python train.py --d_model=384 --n_kv_head=6 --steps=4718
Each number is 128 + 24 x the weight over its row's rms, rounded and kept within 0 to 255. Layers, rows and columns count from 0. The size above them is the row's rms in percent of the matrix's.

# layer 10 attention key, 384x384, rms 0.0681, rows 324-377, columns 256-383
size [105 100  91  97 100  90  87  69  81 109 121  79  97 119 103  89  95 106 104 116 103 103 106  93  96  96  97 106 102 105 103  92  96  99  96  98 100  96 116  98 109  88  96  95  97 103 100 100 100  88  98  99  97  88]
[[114 147 115 155 130 130 175 174 127  96 133 122 102 102 137 147 103 133 126 140 112 156 111 124 161 157 106 105 139 127 142 115 144 161 110 129 126 138 105 152 105 112 105  69  90 122 121 155 174 101  95 141 147 130 116  75 148 131  77 112 132 144 128  99 111 133  77 128 112 120 148 159 156 105  72 111 143 170 125 127 119 105 108 119 158 127 150 163 159  88 118 110 111 107 135  98  71 129 129 115 115 120 151 127 138 131 166 120 134 105 105 165 138 129 116 165 108 110 104 139 101 159 132 117 100 136 104 139]
 [141 122 164 129 108 127 170 154 165 113 145  84  88 104 121 135 157 165 137 168 176 159 119 118 122  84 158  83 109 130 105 136 147 150  55 129  97 105 156 182 137  76 142 137 132 197 141 128 129 142  88 138 104 108 123 140 169 126 119 145 126 114 116  97 128 158 129 126 103 123 153 109 124 158 115 146 194 148 138 126 119  88 152 151 145 107  92 116 113 103 139 142 107 122 144 112  90  79 126 110 163 132 140 137 121  94 137 107 137 108 116 115 128 176 137 127 112 174  77 170 135 108 161 119 126 118 157 115]
 [154  91  90 133 143 126  89  99 136 180 127 188 160 114 101 133 133 128 150 100 131 122 156  89  80 144 137 151 122 128 129 100 137 111 149 123 112 154 139 105  94 128 116 145 139 122 153 111 107 137 151 109 151 159 154 131  94 143 152 107 145 130 133 148 151 140 162 111 147 120 122 122 130 150 133  89 121 104 152 133 183 144 143 110 149 105 146 120 140 182 146 167 108 128 106 146 135 133 111 172 153 158 141 145 104 157 114 157  88 125 105  86 109 124 105  74 143 124 145  96 150 129 131 163 127 140 102 114]
 [140 138 136 127 146 139  96 124 141 133 115  88 127 118 151 125  82 152 106 156 117 188 148 145 146 151  99 110 128 140 166 144 126 142 125 130 142 122  91 131 147 134 136 136 123 131 127  92 150 146  82 117 141 115 139  97 149 161 144 187 119 153 153  83 120 111 118 124 138 129 123 144 122 125 116 145 130 103 109  75 152 132  91 144 131 134 132 126 180  89 173 137 126 142  79 144 104  90 107 125 161  78 170 143 105 117 160  83 114 105  70 123 144 107 107 134 119 123 122 139 159 168 165  96 132 107 106 109]
 [123 117 136 122 130 137 148 122 150 114 156 166 122 134 151 135 134 122 149 189 134 115 115 105 128 146 150 116 114 156 142 139  94 150 136 117  91  86 101 125 136 137 174 109 140 177 138 143 135 158 103 121  78 129 127 118 149 154 144 144 120 113 106 119 159 139 162 134 148 151 104 103 121 107 133 134 137 145 175 143 118 166 141 140 129  96 154 147  95  79 125 135 156 153 166  88 137  99 125 128 142 103 106 102 179 164  88 127 153 122 117 103 138 159 144 141  71 174  89 128 127 135 138 145  83  93 153 132]
 [151 112 104 120 160 131 124  63 121 154 141 149 190 104 108 102 169 156 163 128 152 117 154  84 137 163 134 151  89 106 120 121 139  94 162 173 101 130 160 126 126 132 155 140 127 144 125 104 111 132 203 163 135 138 149 125  94 168 156 134 153 130 100 114 126 105 122  88 149 146 110  76 118 157 117  97 157  81 114 169 178 127 134 127 122 133 151  80 109 144 116 162 102 122 110 128 134 156  93 150 125 158 124 137  98 166  96 164 106 140 147  91 150 114 119  94 120 123 144 134 146 114  96 150 126 159 128 109]
 [194  93 155 102 158 133 116  99  97 161 137 168 182 156 133 115 129 121 154 138 161 100 128 120 114  99 167 123  86 153 139 132  73 111 149 109 116 123 127 111 117 131 148 147 142  93 153 108 107 116 126 158 121 143 141 130 123 148 133 154 125 113 114 139 161 111 140 119 177 139  77 112 124 131 155 100 120 112 116 109 164 159 109  95 144 137 148 109 151 157 110 189 125 165 122 120 119 117 103 156 130 111 106 131 129 153  95 133 116 164 155 119 119 129 114 125 140 146 134 129 120 186 136 161 111 116 133 101]
 [166  99 103  98 129  95 116  81 137  91 143 172 173 115  77 106 142 139 186  98 195 108 144  98 100 148 108 139 103 131 110 116 119 124 156 103  87 113 137  70 116 155 162 147 102 105 150  87  99 143 188 154 132 154 129 154 130 157 111 133 117 123  94 131 131 147 133 120 180 140 114 129 145 166 142  92 158  76 105 154 144 154 108 127 119 173 111  93  96 139 109 172 127 164 119 153 156 120 110 111  86 173  86 133 113 154 126 139 116 117 132 118 120 104 110 133 144 132 118 134 123 142 120 150 141 119 129  79]
 [143 101  93 121 113 129 110 126 135 128 132 150 166 113  82 122 155 162 157  91  97 112 135  93 149 153 118 151 134 154 148 127 124 156 146 109 142 141 181 101 122 142 108 158 130 141 125 105  95 120 153  86 173 125 154 133 119 154 131  81 120 144 105 152 124 125 122 102 139 140 150 111 136 113  95  74 112 103 122 152 155 138 160 106 120 116 104 121  91 160 135 156  98 129 106 172 125 122 116 147 171 164 156 149 122 149  86 128 103 122 125 128 129 100 133  81 135 112 134 101 141 108  99 140 145 137  98 112]
 [157 141 141 115 156 124 116 120 116 124 133 105 101 158 120 138 106 128 128 128  98 169 116 136 143 123 161  99 106 173 136 105  93 106 124 102 129  94 137 115 127 138 134 106 151 125 193 117 100 128 123 132 109  85 138 157 152  75 111 145 112 103 150 165  94 163 117 107 132 200 121 131 150 119 112 153 149 141 125 107 158 133  90 115  99 157 102 103 132 112 123 141 171 135 131 169 148 125 140 116 123  97 123 102 114 126 149  91 129 119 146 138 116 104 152 122 124 116 139 127 161 169 107 166 159 120 150  65]
 [136 119 128 156 142 126 169 134 121 125 133 107  98  72  59 149 121 127 114 128 129 164 140 108 153 125 105 115 126 140  94 112 131 111 116 138 152  96 121 146 135  71 129 122 142 146 108 172 148 112 120 104 123 102 135 112 112 126 150 101 142 145 142 103 162 138 137 170 112 136 144 106 129 149 100 147 164 134 161 116 135 118 151 132  96 131 156 122 173 136 141 142 123  78 105  99 114 102 130 131 147 101 155 108 123 125 183 106 126 126  68 108 148 157 130 164 117 178 139 102 114 123 109 130 167 146 108 129]
 [166 172 132 133  86 148 126 127 112 124 102 130 110 152  98 108 146 102 121 113 141 136 115 138 165 104  99 116 125 149 106 144 119 141 133 137 112 120  78 108 110 100 137 107 112 161  84 137 161 128  87 132 122 106 130  90 150 124 116 135 128 146 156 114  94 109 128 150 112 126  76 169 169  95 124 159 128 154 126  96 131 146 104 120 155 132 176 138 179 105 143 113 120 143 125  87 159  79 123  93 104  90 148 130 134 110 182  86 162 126 118 137 127 105  92 154 136 133 165 136 138 148 169  87  64 137 101 139]
 [185 104 133 110 124 150 125 118  66 113  91 159 111 116  87  94 126 159 146 129 156 107 169 102  96 138 128 178 133 145 124 143 144 163 132 139  91 144  74 102 140 114 139 163  97 121 165 128 147 133 116  93 118 122 126 121 112 145 152 101 153 124 100 118 158  98 143 119 159 138 102 110 102 135 112 111 135 111  78  95 140 125 147  96 171 125 131 110 151 134 142 179 103 170 113 150 124  87  71 137 131 122 207 149 117 134 110 135 115 142  69 109 137 118  84 129 144 144 128 173 120 100 120 117  86 129 115 170]
 [124 135 129  94 138 119  73  97  79 143 123 125 142 104 125 132 132 130 143  79 112  94 116  98 125 149 152 198 156  87 125 121 120 111 153 125 116 134 138 126 127 164 129 162  90 131  78 123 121  90 141  96 132 118 121 127  96 141 127 107 141 180 138 132 148  66 100 111 148 112 124 156 127 115 129 102  54 116 115 155 125 126 114 137 160 151 110 172 142 132 118 153 107 111 119 115 148 145 161 118 137 139 139 150 132 161 112 146  68 135 144 130 112 101 131 108 145  98 129 140 146 118 106 150 125 141 109 114]
 [113  85 175 101 126 120 154 143 124 159 118 123 141 105 164 155 141 197  95 163 123 174 148 148 154 132 179 122 115  93 113 133 139 129 144 147 147 133 148 137 163  66 113 147 107 137 145 147 132 131  92 129 127  91 105 147 121 140 129 136 111 128 118  83 123  68  95 117 164 123 201 113 113 146 120 106 148 116 134 105 129 116 160 147 128 114 118 103 125 147 118 120 127  96 157 141 114 115 170 140 168 122 119 153 152 116 123  95  83 124  87 125 154  97 135 131  66 107 120 178 126 115 160 158 142 145 121 164]
 [107 119 123 143 138 113 130 131 139 120 124 146  93 195 132 127  99 117 108 118 150 128 147 125 138 145 157 105 106 134 154 145 120 170 138 169  99 131 113 196 117 133 100 105 179 131 129 125 113 155  85 143  98 136  87 127 148 118 136 126 134 107 102 112 123 121 145 155 130 108 109 185 121 116 110 111  98 179 139 112  99  99 151 144 131  95 143 145 172 108 131  82 148 155 122 128 127 153 147  99 134 139 126 133 163 104 107 176 151 120 141 102 148 132 103 115 103  92 116 148 106  88 146 138 134 138 144 139]
 [141  71 136 120 155 113 180 120 176 140 107 150 131 105 105 117 141 156 122 123 171  88  97 112 141 138 166 175  91  90 156 187 120 124 148 119  96  81 110 122 124 147 149 147  99 163 134 163 140 163 157 128 143 108 109 113 147 132  62 113 173 105 194 111 160 120 125 107 152 124 119 128 142 139 146 121 108 107 121 111 122 139 132 113 128 114 144 102 138 131 134 133 132 106 125 139 113 105 123 146 143 146 131 130 112 120 176 129 152 130 142 105 133 158 143 130  97 130 151 107 170 114 167 135 112 126 127 174]
 [120 108 166 106 119 109 136 155 133 117 137 181 170 157 164 114 116 140  95 127 112 146 140 123 116 121 104  97 138 141 149 166 120  99 147 136 117 152  74 121 145 165 121 143 123 143  96 106 167 117 120 187 124 150 134 112 150 123 177 189 100 125 137 127 124 128 136 141 107  97  95 160  32 142 129 135 173 147  94  96 117 139 160 163 110 133 112 120 139 103 113 130 159 120 115 107 134 129 138 128 180 121  77 111 151 115 114 153 172 119 110 116  96 139 121 156 151 126 116 100 165 105 151  80 141 122 149 169]
 [102 129 128 121 117 108  93 123 146 133 123 138 118  99 119 135 104 117 140 161 142 155 118 105 132 139 170  95 106 124  96 116 107 175 124  74 122 127 109 153 116 139 147 120 125 138 123 127  90 111 164 132 122 131 143 134  95 126 146 168 106 114 189 127 135  95  71 131 133 127 113  98 137 138 100  94 121 159 124 119 161 139 170 132 116 136 116 146  90 155  88 137 123 114 138 136 107 116 129 122 128 106  90 156 135 155 131 113 106 158 133 125 141 158 128 146  79 143 137 120 128 132 131 160 128 136 113 142]
 [111 102 123  81 141 128 150 116 121 156 123 128 120  95 136 109 118 133  87 106  97 142  94 122 147 174 106 178 125 125 156 132 121 102  86 138 126  66 172 114 146 129  81 100  96 138 108  98 120  94 136 114  99 131 149 132 132 121 136 112 149 123 113 114 117 109 129 102 168 142 155 126 118 140  96 110 112 146 118 182 142 106 152 144 142 141 131 132 143 103 114 143 140 111 117 138 131 134 150 145 143 118 100 123 149 130 126 114  99 137 179  99 132 126 160 123  99 161 184 180 147 136 143  96 146 113 138 126]
 [130 136 101 172 134  88 155 125 148 140 118 155 173 171 141  94 146 132 137 131  90  78 101 124 164 124 122 102 121 173 159 138 127 115 143 102 109 126 131 129 100  84 163 118 162 112 161 116  95 137  92 155 124 131 128 123 127 160 131 152  67 125 132 155 123 111 114 125 112 175 123  96 165 141 132 139 124 151 101 111 144  78 100 142 157 100 103 153 142 113  91 118 149 139 151 120  95 140  92 159 146 109  92  63 140  72 126 118 175  96 126 129 101 157 147 143 128 141 150  97 100 171  89 148 147 157 126 129]
 [120 132 116 132 108 100 110 169 133 119 135  59 105  82 148 142 115 124 108 128 133  95 107 123 114 126 186 172 106 115 102 167 122 148 101 120 137 166 161 116 134 153 159 172  84 120  95 147 104 142 136  94 119 130 148 142  80 118 122 125 133 131 187 130 104  98 103 137 134 120 176 103 141 151  91 110 120 154 168 156 118 128 132 123 173 152 144 120 155 181 123 151 120 141 134  99  85 115 105 133 103 125 155 114 117  94 115 169 106 137 106 164 103 112  93  93 130 100 112  77 119 179 129 146 123 111  97 110]
 [132 108 148 142 125  97  92 155 160 113 102 165 124 161 155 153 162 117 149 143 156 140 107 123 121 104 135 115 123 149 106 133 124 125 111 136  97 122  96 177 132 120  99  98 152 130 141 124  94 168 124 109 159  97 173 122 188  88 141 123 146 142 131 163 126 165 116 128  75 159 109 136 138 155 189 144 150 134 106 143 150 157 156 157  71 140 155  80 115  69 126 126 122 102 138 142  94 109 134  90 126 148 133 133  84  84 158 117 161 128 122 162  65 141 100 131 132 140 119 106 135 113 120  45 143 137 131 151]
 [ 89 170 157 128 123 118  82 148 124 142 125 140 137 101  90 160 151 107 164 110 143 110  84 121 137 127 154 161 161 100 117 136 130 101 114  95 117 144 144 117  97 149 137 167 119 139 107 100 119 116 105  70 135 136 142 157 149 155 129 119 143 158 145 154 122 140 153 149 118 104 115 145 102 130 145  90 122 112 166 156 128 116 100 163 133 137 130 112  68 159 123 125 120 144 130 120 130 155 107 133 117 150 119 129 134 132 136 128 113 153 111  97 140 148 112 109 133 132 124  77 157 115 150 122 164 153 126 100]
 [144 109 109 123 159 123 126 130 102 106 110 172 195 127 168 113 137  64 117 128 122 104 118 144 106 123 139 138 134 135 162 121 171  92 116 136 121 157 133 103 163 132 175 139 101  94 124 123 142 121 152  87 128 157 200 146 104  74 165 108  85 109 126 134 145 176 101 134  81 123 129 127 120 105 134 128 115 147 172 165 133 137 115 104 163  79 128  85 110 144 148 160 152 136 114 146 137 142 118 138 136 165 130  85 118 132  86 138  93 137 154 109 111 147 137 136 150 143  89 142 162 131 140 120 161 117 179  88]
 [128 180 132 147 183 109 186 160 149 195 107 137 101 118 166 138 158 142 113 120 108 129 137 115 110  93 129 148 101 135 156 113 134 135 126 187 129 110  67 123  98  84 102 135 129 122 131 110 119 141 100 120 108 123 105 171 157 142 130 180 135 155 119 101  98  86 126 129 131 153 110 117 116 150 169  95 116 159 118 122  94 126 123 141 117  97 147 107 188 183 112 140 132 123  99 135 128 131 109 167 143 134 135 134 141  99 108 121 142 128 106 105 135 150 152 128 118 143 108 128 104  88 133 122 119 124 139 116]
 [157  91 122 127 103 148 151 128  92 129  88  98 182  79 132 123 110 167 108 109 132 120 121 154  98 127 125 147 150 135 150 116 160 108 112  78 143  59 126 128 118 141  89 140  65 121 121 108 144  92 148 115  93 140 138 152  62 131 100  94 106 131 127  92 151 136 145 128 132  79 132 134 142  87 125 117  97 121  79 115 119 164 131 135 120 144 137  91 114 123 143 146 164 105 159 134 121 132 131 103 154 147 172 127 173 118 117 169 138 139 148  97 106 133 121 137 170 133 161 154 150 114 123 158 173 153 132 100]
 [127 117 144 144 177 105 149 105 149 158 148 129 128  81 103 128 134 197 104 161 131 175 146 161 181 140 173 138 170 139 151 118 151 118 123 188 149 119 124 136 132 112 128 110  96 145 130 128 172 140 142 125 126 121 171 154 123 148 105 135 148 139 154  98  97 148 133  97 147 139 149  86 147 121 163  91 116 139  97 122 138 125 137 154 152 157  74 138 126 141 157 136 127 118 128 103 107 105 136 176 161  87 163 158 108 140 143 109 135 135 130 147 130  89 120 104 138  90 116 130 163 108  95 109 158 156  97 139]
 [113 145 154 175 116 125 145 146 140 168 153 131 109  85 132 138  97 121  83 149 103 144 139 113 148 128  86 117 108 106 118  85 130 146 116 129 100 130 103 155 154 113 125 100 102 108 129 129 107 106  82 117 143 122 158 166 142 149  98 139 111 138 153 125 130 126 120 108 101 116 156 125  84 122 148 103 128 143 153 153 111  75 138 124 141 106 124 132 122 152  82 122  91 151 158 137 131 129 154 160 163 104 140 144 159 110 150 110 114 158  71 137 101  78 109 147  93 132  86 101 124  87 125 122 159 137  80 128]
 [110 107 106 128 161 114 149 103 111 133 117  76 143 126 124  98  98 127 100 153 114 158 165 121 154 159 107 126 135 160 131 123 123  69 114  98 121  95 116 123 139 110 110 155 139 145 143 115 112 122 119  99 119 135  78 132 126 172 110 133 139  98 134 148  71  83 161 105 127 146 127 137 124 128 105 105 141 135 141 165 164 120 147 160 122 137  98 185 154 168  87 149 139 114 139 132 124 159 177 112 130 134 103  90 109 115 119 168 106 115  95 164 152 124 132  57 132 146 110 148 153 100 123 151 129 107 143 153]
 [166 117 149 139 122 154  77 115 138 127 123 140 113 147 140 116 128 123 127 106 157 184 156 166 138  91 135 115 141 130 111 137  89 166 102 109 160 101 137 132 168 118 137 159 178 104 163  85 140 155  96 147 133 119 135 156 125  98 151 165 128 133 117 152  74  97 144 116 123  95 118 163 114 145 160 194 128 121  77  99 133 148 150 135 118 140 122 123 106 141 155 106 189 138  83 201 150 164 112 136 127 126 120 119 126 112 112 145 134  68 153 149 134 123 130 152 140  83 158 137 158 139 143 131 137 149 149 123]
 [145 150 125 143 135 103 145 154  99 110 124 138 130 115 162 132 112 151 146 186 146 166 106  95 155  78 100 161 108 183 143  95 159  95 165 114 139 113 104 162 141 126 117 106 103 120 168 119  95 137 110 123  95 116 127 139  86 142 106 160 106 106 141  89 126 175 134  91 157 126 145 125 134 153 112 109 137 140  82 143 125 100 110 166 139 145 146 159  98  93 120 143  98 111 184  89  87 152 184 121 158  96 158 130 154 111 177 102 126 137  97 110 174 127 119 140 157 122 105 106 161 165 151 154 100 138 122 141]
 [105 105 138 132 128 138 133 101  67 125  97 103 137 106  98 132  83 163 162  96 159 140 105 110 132 139 165 152 134 102 144 129 105 107  87 132 137 124 174 142 135 123 167 118 105 106 104 107  85 135 157  91 143 140 130 115 121 142 117 119 111 130 132  93 134 110 122 100 140 140 172 102 160 141 146  88 155 104 140 182 132 158 128 111 150 131 123 134  94 100 166 140 138  78  94 163 113 174 144 130 122 122 166 104 109 147  73  86  95 112 132  92 118  95 137 114 110 146 120 135 111 148 135 133 139 137 122 129]
 [ 98 137 120 138 105 146 121 129  97 120 159 106 126 101 147 108 101 127 165  81 138 107 118 100 103 149 152 156 128 121 141  92 127 123  92 168 119 144 140 170 127 149 117 128 122 162 153 147 127 119 133 111 137 147 113 123  97 129 132 160 157 157 171 132 134 120 112 136  79 152 156 145 143 115 120 157  82 126 125 129 180  77 140 143 119 191 126 169 167 103 133 112 129 120  86 122 144 132 126 137 134 137 151 114 113 126 160 183 120 145 106 141 107 152 110 138 147 120 145 147 149 116 137 179 141 120  89 140]
 [126 146 112 165 136 138 110 146 140 125 131 156 112 145 169 160 121 101 114 181 138 167  86 128 157 137 120  76 157 147 135 118 119 120 135 128  93 129  77 143  97 137 125 122 152 130 160 111 126 170 121 127 127 112 118 110 127 125 103 153 126 127 120 137 145 125 128 190 116  93 126 167 116 113 126 107 128 130  93 139 147 111 122 113 102 126 165 109 116 153 102 114 149 129 133 132 115  90 140 165 100 119 137 149 109 135 139 120 203 140 146 147 153 157 143 148 155  72 161  98 107 146  98  93 138 110 142 155]
 [117 136 188 180  81 116  55 154 118 176 114 128 150 139 114 130 100 145  99 149  93 163 109 143 154 118 118  61 154 139 144 127 123  87 118 155 135 115 126 145 109 124 113 134 119 145  93 166 106 142 115 142 118 138 133 158 172 161 100 161 125 103 151 132 156 133 133 120 119 116 142 114 118  86 115 141 117 124 141 122 103 128 110 192 102 131 120 140 135 111 101 115 138 136 126 131 129 126 145 127 136 156 139 168 142 171 140 121 178  98  94 109 140 106 157 135 119 131 128 135 126  53 142  94 157 133  80 141]
 [143 130 141 150 165 204 112  91 151 148  92 124 112 104 129 147 132 167 106 124 124 132 129 127 104 159 159 105 120 110 193  87 104 139 114 141 129 114 130 101 113 117 167 142 114 130 119 107 154 111  61 150 118  88 113 142 126 107 102 101 149 113 103 121 125 131 164  80 119  87 144 102  54 112 130 107 161 162  98  95 134 112 128 178 134 122 144  93 129 127 151 162 131 112 104 142 128 102 151 191 114 144 131 166 160 107  98 113 162 129 136 131 126 112 118 191 138 139 151 140 118 126 125 117 133 115 135 114]
 [118 134 175 112 117 112 181 138  98 108 153 183 153 125 120 113 172 121 142  83 149 142 159 117 155  96 135  95 134  81  75 134 116 109 119 167 139  76  97 114 165 126 104 121 106 168 145 141 148 128 112 111 123 122 112 136 179 134 118 135 125 149  67 112 117 117 132 108 122 116 147 143 112 101 110 140 141  99 128 155 132 107 145 113 116 118 121 101 148 115  77 117  90 134 162 137 174 112 175 142 146 153 116 149 136 112 134  94 108 105 120 136 139 125 166 131 173 129 157 148 126 116 141 111 154 151 121 168]
 [132 145 113 143 137 125 147 108 110 125 143 106 134 106 116 137 105 136 159 123  93 112 127 116 135 148 156 176 136 114 160 123 162 105 144 123 107  95 138 138  99 159 110 130  75 147 105 111 123  95 129 140 106 126 124 120 144 126  77  96 109 106 129 138 153 102 127 131 139 100 146 115 171 125 121  77  62 132 132 201 170  95 115 169 151 160  86 142 137 138 141 114 123  98 180 152  98 125 131 136 139 157 105 116 109 139 120 139  84 152 130 119 112 155 135 132 103 127 161 159 114 112 127 125 132 157 108 114]
 [152 123 144 152 124 128 128 137 151 124 110 133 143 205  78 102 104 138 107 158 172 133 116 115 103 117 111 119 152 170 134 144  79 157 150 103 129 175 154 143 125 103  98 139 147  99 170  97  64 130  95 133 129 172 131 137 124  91  91 122 126 123 122 156 133 159 123 127 140 107 102 195 116  99 140 148 123 129 117 108 111 131 118 161  99 137 120 114 147 178 103 113 113 150 149 133 130 133 103 151 132 158 165 138 132 112 127 156 114 123 152 116 125 150 110 128 119 157 143 102 133 193 162 152 156 119 114 142]
 [154 164 163 133 152 143  78 154 140 101 159 147 102 132 179 134 107  84  96 101 183 135 117 119 131 109 124  92 115 129 112 103 127 145 101  77 152 133 157  96 119 137 123 100 166 105 144 148 106 141 151 171 165 128 123 148  85 128 147 125 153 108 167 126 118 162 136 129 123 137 112 150 134 118 184 133 119 152 129 134 108 144  78 110  76 188 215 106 119 138 136 129 116 120 131 112  87 123  87  86 138 141 144 113  90 110 151  96 137 133 102 143 129 146 113 155 141 152 125 128 132 120 145 122 118 118 157 116]
 [167  92 195  95 158 138 114 120 123 129 110 148 122 105 150 115  80 135  98 166 128 139  82 103 115 107 126  83 114 159 153 112 133 115 130 132 108 107 145  76 213 123 138 141 126 145 171 126 158 124 118 127  83 102 108 106 135 124  52 127 109 129 123  94 180 131 127 122 103 130 116 130 103 121 106 129 148 130 141 151 105 146 141 131 110 122  89 133 100 121 148 177 137 174 111 153 171 126 182 124 112 110 114 138 182 105 138 131 101 130 144 115 124  92 121 147 125 175  84 142 154 160 127  97 117 105 156 144]
 [151 101 133 130 135 135  89 136 110 105 103 112 136 168 129 113 124 104 124 106 162 156 142 165 108 133 148 126 108 111 131 122 116 110  77 107 137 124 143 123 120 131 116 108 134  88 124 126 120  67 132 156 102 111 131 134 116 104 137 120 111 107 117 162 137  96 131 113 108 134 110 135 101 171 106 129  90 139 112 121 168 126 154 116 138 157 156 110 131 121 109 138 128 142 137 136 111 146 153 109 133 172 116 109 154 147 167 144 107 170 142 122 152  63 139 150 113 101 149 136  99 150  82 182  81 146 118 103]
 [123 139 116 114 103 124 124 116  96  74 104 101 121 100 174 137 127 154 141  90 123 111 146 108 103 113 144 142 146  46 110 145  95 134 127 115 161 151 118 107 159 145 148 120 124 105 117 126 153 119 132 113 124 142 127 141 115 111 111 132 129 135 157 117 148 138 107 186 122 115 128 150 123 162 102 147  88 116 149 157 153 104 142 144 126 124 108 132 113 146 125 140  93 118 127 147 143 107 134 121 188 135 116 107 150  97 119 165 116 109 154 124 133  99 132 163 101 129 119 152  96 148 158 135 168 153 118 105]
 [ 99 129 136 139 148 104 125 139 135  95 133 148 114 146 172 131 109 123 164 104 112  88  83 115 109 133 142 143 116  92 123 150  65 135 149 158 122  92 129 118 143 188 145 123 151 138 143 108 102 122  98 151  81 143 172 123 142 120  66 117 105 110 178 138 129 143  85 153 146 115 113 131 116 121 151 150 103 165 133  46 126 120  96 145 119 120 138 115 134 100 143  96 113 159 143 101 121 106 162 129 121 110 113 126 138 105 192 132 163 123 125 118 103 147 144 151 141 103 142 128 113 125 146 140 114 109 170 159]
 [136 134 119 117 128 122 162 116  74 149 150 121 153 104 123 164 136 210 117 124 156 127  74 132  98 126 129 132 116 126 158 148 137 145  98 145 131 124 160 107 125 147 163 154  93 142 103 115 139 118 133 114 120 146 116 126  99 175 106 147  90 125  69  78 168 105 111 121 145 124 180 109  95 125 120  82 162 110 128 177 147 164 120 122 133 156 117 116 119 125 143 152  96  98 104 160  97 156 143 105 134 150 139 136 136 123  85 115  74 125 116 123 128  99 130 135 125 150 113 130 152 145 122 119 135 120 149  89]
 [112 167 173 169 121 154 100 146 128 114 126 115  73  99 113 113 104 108 101 105 130  84  95 101 126 102 135 158 172 108  93 106  90 132 131 108 143 161 154 113 139 138 105 118 128  88 116 114 122 125 129 129 128 107 134 121 139 138 142 117 127 151 123 147 101 125 158 151 176 133 121 170 144  74 145 201  87 155  89 157 166  90 111 134 108  98 127 150 153 131 103 104 152 133 147 117 135 143 154 134 156 166 119 132 111 142 138 113 161 109 169 163 168 106 147 155 171 107 136 132 130 135  94 121 119 158 108 170]
 [ 87 144 134 144 135 109 146 116 126 151 123 126 115 126  84  98 133 131 138 121  69 117 155 143 154  93  97 175 158 110 106 116 118 120 129 111 137 117 148  65 143 150 146 148 128 134 106  82 161  78 142 116 114 150 131 117 125 137 141  98  98 142 106 101 172 117 122 176 138  96 138 161  91 153 139 133 102 129 132 156 139 115 142 137 152 131  73 138 133 157 117  99 105 117 146 147 151 101 172 142 139 116 131 142 123 152 117 108  94 148 111 118 137 133 129 135 119 122 165 121 125 193 135 116 148 154  99  90]
 [148  95 102 151 179 155 119 130 124 131 147 112 124  67 129 129 122 165 111 159  84 125 130 126 104 158 144 120 120 110 146 111 156  90 112 117  86 139 116 101 173 126 159 159  81 139 109 147 165 110 148 135 125 133 131 117 131 146  91 149 132 124 146  71 140  82 170 147 148 107 133  77 136 101 131  86 118 131 167 134 122 143 131 134 132 135 118 100 113  89 150 164 141 136 167 153 116 116 107 122 139  69 130 121 139 154 107 106  85 111 128 134 142 143 158 119 117 147 107 158 181  92 124 137 116 124 120 146]
 [ 98 154 125 124 124 107 117 142 116 126  76  81 127  90 118  94 121  98 131  80 130 142 112 119  78 159 103 166 139 100  89  96 137 147 103 146 105 184 115 145 135 172 156 103 100 174 119 139 140 136 145 120 129 134 155 107 141  96  94 100 138 136 151 138 170  99 104 146  97 134 117 130 100 114  77 140 141  85 121 139  85  58 146 116 142 150 100 122 115 116 108 107 131 125  77 152 159 140 123 109 143  85 116  93  99  91 124 144 126 108 120  97  98 129 128 129 147  94 132 134 112 130 102  88 164 154 137 103]
 [139  91 120 146 133 117 163 130 150 122 114 131 118 104 159 140 135 122 141 146  97 139 140 127 101 129 153  86 163 137 120 113 134  74 154 169  97 129 125 141 133 117 165 124 174 184 170 131 137 148 105 104 114 146 115 154 114 159 121 142 110 139 134  77 142 150 177 118 124 113 110 123 110 100  95 123 144 147  89  93 148 125 156 119 127 114 163 153 129 139 187 124 145 146  95 139 145  95 138 126 143 101 127 144 136 113 129 129 141 102 149 133 114 114 100 117 125 127 109 134 129 127 149 131 119  86 167 133]
 [124 109 119 131 120 153 129 158 112 119 105 103 136  62 115 108 116 115 128 153  88 129 126 141 152 117 144 172  75 126  87 129 130 154 130 105 141 125 161 137 148 153 132 141  68 135 133 126 147  86 145 105 152 145 114 127 145 116 115 103 134 107 147 109  95  88  92 105 138 133 123 106 120 143 103  81  91 130 174 152 126 127 112 159 183 129 128 165 157 164 107 159  84 120 116 124  74  93 165 103 114 120  99  96 144 168 106 128  64 143 138 148 172 146 127 118 106 143 134 125 130 153 111 158 160 112 110 132]
 [153 149 114 136  99 139 131  49 115 111 149 158 192 154 113 105 144 118 114 132 115 132 169  90 131 122 148  99 133 166 112 163 113 131 113 120 109 148 126 146 166 133 117 122 115 150 138 106 176 131  98 109 101 134 167  89 161 168 106 128 141  99 131 137 128 117 145 102 142 120 114  99 152 118  92 151  74 160 159 155 145 142 126  94 180 117 149 143 151 128 151 173 118 106 140  93 138  97 136 133 132 167  93 164 106 159 151 161 141 129 102 151  80 147 189 106 125 171 136 129 133 126 124 133 102 114 117 130]
 [140 145 145 111 100 159 116 113 144  83 106 174 113 167 147 168 132  96 131 127 150 104 145 117 104 115 129 174 102 126 111  96  70  98 156 109 155 153 146 139 127 159 105 102 162 148 103 118 166 175 140 115  91 149 127  68 140 129 143 117 132 128 173 152 139 115  95 130 124 124 140 114 120 155 108 140 117 129 161 125 124 129  99 125 106 101  84 155 157 100 133 130 131 172 131 140 137 110 127  94 124 122 131 145  98  89 130 138 156 143 154 112 136 157 148 139 132 129 164 144  97 153 119 119  51 120 154 116]]